{
  "num_hidden_layers": 10,
  "hidden_size": 256,
  "num_attention_heads": 8,
  "num_key_value_heads": 4,
  "head_dim": 32,
  "intermediate_size": 896,
  "vocab_size": 1024,
  "hidden_act": "squared_relu",
  "norm": "rmsnorm",
  "norm_place": "pre",
  "norm_eps": 1e-05,
  "positions": "rope",
  "rope_theta": 10000.0,
  "rope_fraction": 1.0,
  "qk_norm": false,
  "attn_scale": 0.247,
  "bias": "none",
  "tie_word_embeddings": false,
  "parallel_block": false,
  "init": "trunc",
  "init_std_qkv": 0.0544,
  "init_std_o": 0.0,
  "init_std_up": 0.0544,
  "init_std_down": 0.0,
  "optimizer": "adamw",
  "learning_rate": 0.00111,
  "lr_mult_up": 0.841,
  "beta1": 0.95,
  "beta2": 0.99,
  "lr_head": 0.00489,
  "max_grad_norm": 1.0,
  "warmup_steps": 212,
  "schedule": "wsd",
  "decay_fraction": 0.737,
  "decay_shape": "linear",
  "final_lr_fraction": 0.0,
  "batch_tokens": [16384, 32768, 49152],
  "max_seq_len": 256,
  "doc_mask": true,
  "train_tokens": 203500000,
  "max_steps": 6265,
  "dataset": "wikipedia_en"
}
Each number is 500 + 25 x the weight over its row's rms, rounded and kept within 0 to 999. Layers, rows and columns count from 0. Numbers have three digits each. The size before them is the row's rms in percent of the matrix's.

# layer 4 attention query, 256x256, rms 0.0575, rows 204-210,235-242, columns 0-127
115:535503499493440502502493470493502502507519449514487530471496491485499488510463489465550509502515489489512478477496545533467496494511502461522539482500469464512504533502441522503507515500506489492502515492505476502480507476523503541508491459501427486493461538496520490507487492486469509507529515517480480491563492513455482529528470525491502497469500537495481500526508440470531522491497
094:479518520468461476528507556516532485518484491489498551524500499520463498449536503509526468517524480509508498457489517493536492514488486502487546506530520517526518522499522488481532467510497463542461511494492468527530505544483522512526481528488526506462500533526526523501519503506481461478474487549471487518473515459480486491536481541523471544474451526461505523506473507481497495507540
147:498515491500466492536500513503505459471506476472537482529463521520505501469514533517513485559525522541548511521484542496511487547484517464519546476500461511546521454514497520531514498553502514504510489525509494479474440461523478493448456470461468485524485548508483478483541477512505537543511527524465496512533470469489530475456521554517468535505490536468478510503519462484528496520498
092:467477468533560484460509483492459546542503497513503503497510505486513497502467458492502555461473476492488435489478460515441497472479456507484490485475504453492494534496508480470504535477525481494495514487517503526513551502497534488544521492551507505481492532515460496537472486478553480466490490484522495471521523534541525510518532486483518481484544467541520477497496489484520535482511
111:553486514514498547494499459512495470458533481506480493530455475521524491513498506491550478519522485515546531509496523487508494507509513483538533510508484528504530469489426551479509510546528484491532493563464478491503501455521491494451474502485464510499516505475486507478515513477487515506520516487479502521504503502448499494484495513538513514448508514472487517515518473496513495506468
091:514479521501536499475491498549517482515468491492467463476476509496525457567522511472479519439498476486490514482520509503487513495530485544556497491548493489498524536504476509538487499462496509502538473495548485497521503503472530547550524503469480467493498461503535495507476519492539526472510523501496491542472494529520501556503513509517484472522508511507493476513501495504498522503539
128:478553524485499471525468528495535468467507528505508490506546520518529520495533483503538466529483512503537508505467518517510532486483486496509465494513543547543514489509490485504524515499507483505483518527513504502481469497575493505469534466495469489529495531528498544521522502529529493550497541463545502510481507476521521523484560524453499527491515542493473521487506466491504472509464
101:495507500507478529465510441475501522498489497533483509507495561538507453478479500500534508496476467506535490503462489471505484534470427519497532454522513465516530539481472511484514514503508503494475489548506451493521448474512516541520517483456512500467476484510492533509479553510491549500482515516493478478502548549511475496467465500509505524505493513489530478516457511500455526503468
112:467520502494469504461530506512496486498477459503469528490532498492493503539454500505527496525499471518525473518478505490474511482537500498480502477529470517498494504472489517519530476463532476484441534523506501514497481480480550549520502483515476486493469533469464502501482519467484507485477509522501470487476571515491484501548482498497530511474488458512500515499466484497478468509523
112:469515503493496530539472510523497494545534520475542508492482516505434508509527507488500507529488509522452487484503507487540483467532515500477512493525477499490487511465559470527498469508511521521534508435523534513551502530514492522507485498494483568490528500518521539459500490529490489508494504539521503524522475488513485513527486499548470547537481478462493492543500494519537470526565
096:515537491502488460529514517503488508451491471463514497503480463496504525507508545528472489517512532532521514521524534543476533502544495472536577532470508519492489472519507502489501523541508512497511492506524518498457522478499444417475476512541507492500537498495514480452497447486496492505522465523471452501530484487468475487473513552509500509479480514513465501488541506477486515497514
101:507502498506509458473510493465478529506481537524464515508512545465527469534496484516492520427467466478520503508497491521478483523504453552490473500510510453508529495501484482485532533475517473459452504524520472526493504493484540533576523479510508475474490448471483508535491563501535504443491478452477470486517550548511498553489478482499526496523514480526541487463496511517446502493477
135:523518511492465506492556445507515474486497455489509495523503496527517491486495538510535469512541498535571534511516534493485486557489492483511575484525490477521528479480496565495505515545515511492467493560476465486457499466521461495502463521506488471486517510520496512464488509485463519523521517542458483481512520471493508476502485555532505509472478533453477491533470524508519511512475
093:518475554540520495477481482492528487534491466511494499514518518458457458495437450496549470483484478504481456498503490448494499499511435457551531497501527498500513542504451526465490516443559493550474497515506457508513514499506504523493499513532530503520483515494482523514495469506502485500531562486516477467462539491480529524523494488484491486471517494511499544509482457514488538516499
103:491518486510469517526510550508530499475483524499507503527494526501495514538486494518498531496466470545496466538490461496520536511471510490478483495489529562531492495479546464509526496482486455479502490510515526542518506519535515465450524446491524478504544500499480529490505491518497499487486516508496478548476527531493515513483531484498497480535486495533481503450496528498490492506536
# layer 4 attention key, 128x256, rms 0.0567, rows 107-113, columns 0-127
103:477531491516488508551458506488512494458516505531492490497492503505525553463523513498491476506479488474513508506437509494548499487518500554505455477455495472491542503478476518474523467509509466497504524516469434455490515487478502498522473534451482587471448480495530460493513500539545502507525475505505538509494490483473503493454551461457481517491500478495520473524506481502473534455520
125:478497508487486525541504486516514481480490480473505491525494487484483492477491541524520441537538541518504506476541528485510545483515517500528503507484482506461512508516475556505519477511486469487526523524514485427527496459492455498504466554503519480515539483487477480477521478518501481527528488526481487522505501434462484520478488511484476537531486531459475514537485468500522493505498
101:514510526463528541508502505504511508467478454525485494454557468479496475507476483493500516479480525487500505511527459538484492472497483479508463565515476527491482499559501468482487490453477519491503506499532488531520482492474507482497499449489524467510521457496467464499508477490501499490520435504475524482462491502485464521531496461514512484524493480526496504443470525491501520531472
089:516457495449497470468538469508508433546503476486488519543494529493519499510484508527479469476546497507505517495555513542468474541500504462495478486495503473469463534516487524555503508503495514471495459454483566501467520517509508479483473484549519443514522506546498515517505479519461494534507532501497477462536508507510515492507470549545475489521484512481489530513481491446518501516487
126:462494500525494547521460499509544506471529509517484477499470505489505530498507500508460502504470518463519529512490524505525490504508509571503461496467509468476533506513450511483503481503484494468515503529488506463489532502416490476507478538464515590515471458494521469526511498464574507527536456477518485517478483502489472527497503488482500502539504476488512507490482460499497503486514
084:486493495493471452519500507513527441546510498533486532524505515490552527529477510494494450511547470501492482483529495507483458525505494480468461472542488456521477519524462483513500505531476506496509460469516520485499518535518532496510457485527470464490512512501488522522468492544485483549474561481505482522522504525519510499473554520514461505478455489472477527526539510461515472514477
146:479480516538550498519479509460526522499539484523501489466493513450459528501471455521454526485462466475487481482512488480480482509511522530481481495486565456468518537510472481446476504458512513497513506482467506543526492478479511486519518533530508530491496477450519485511474486500550480480541474487516496483495495530487527517492510487511501446500542473528547501453504486499489530514502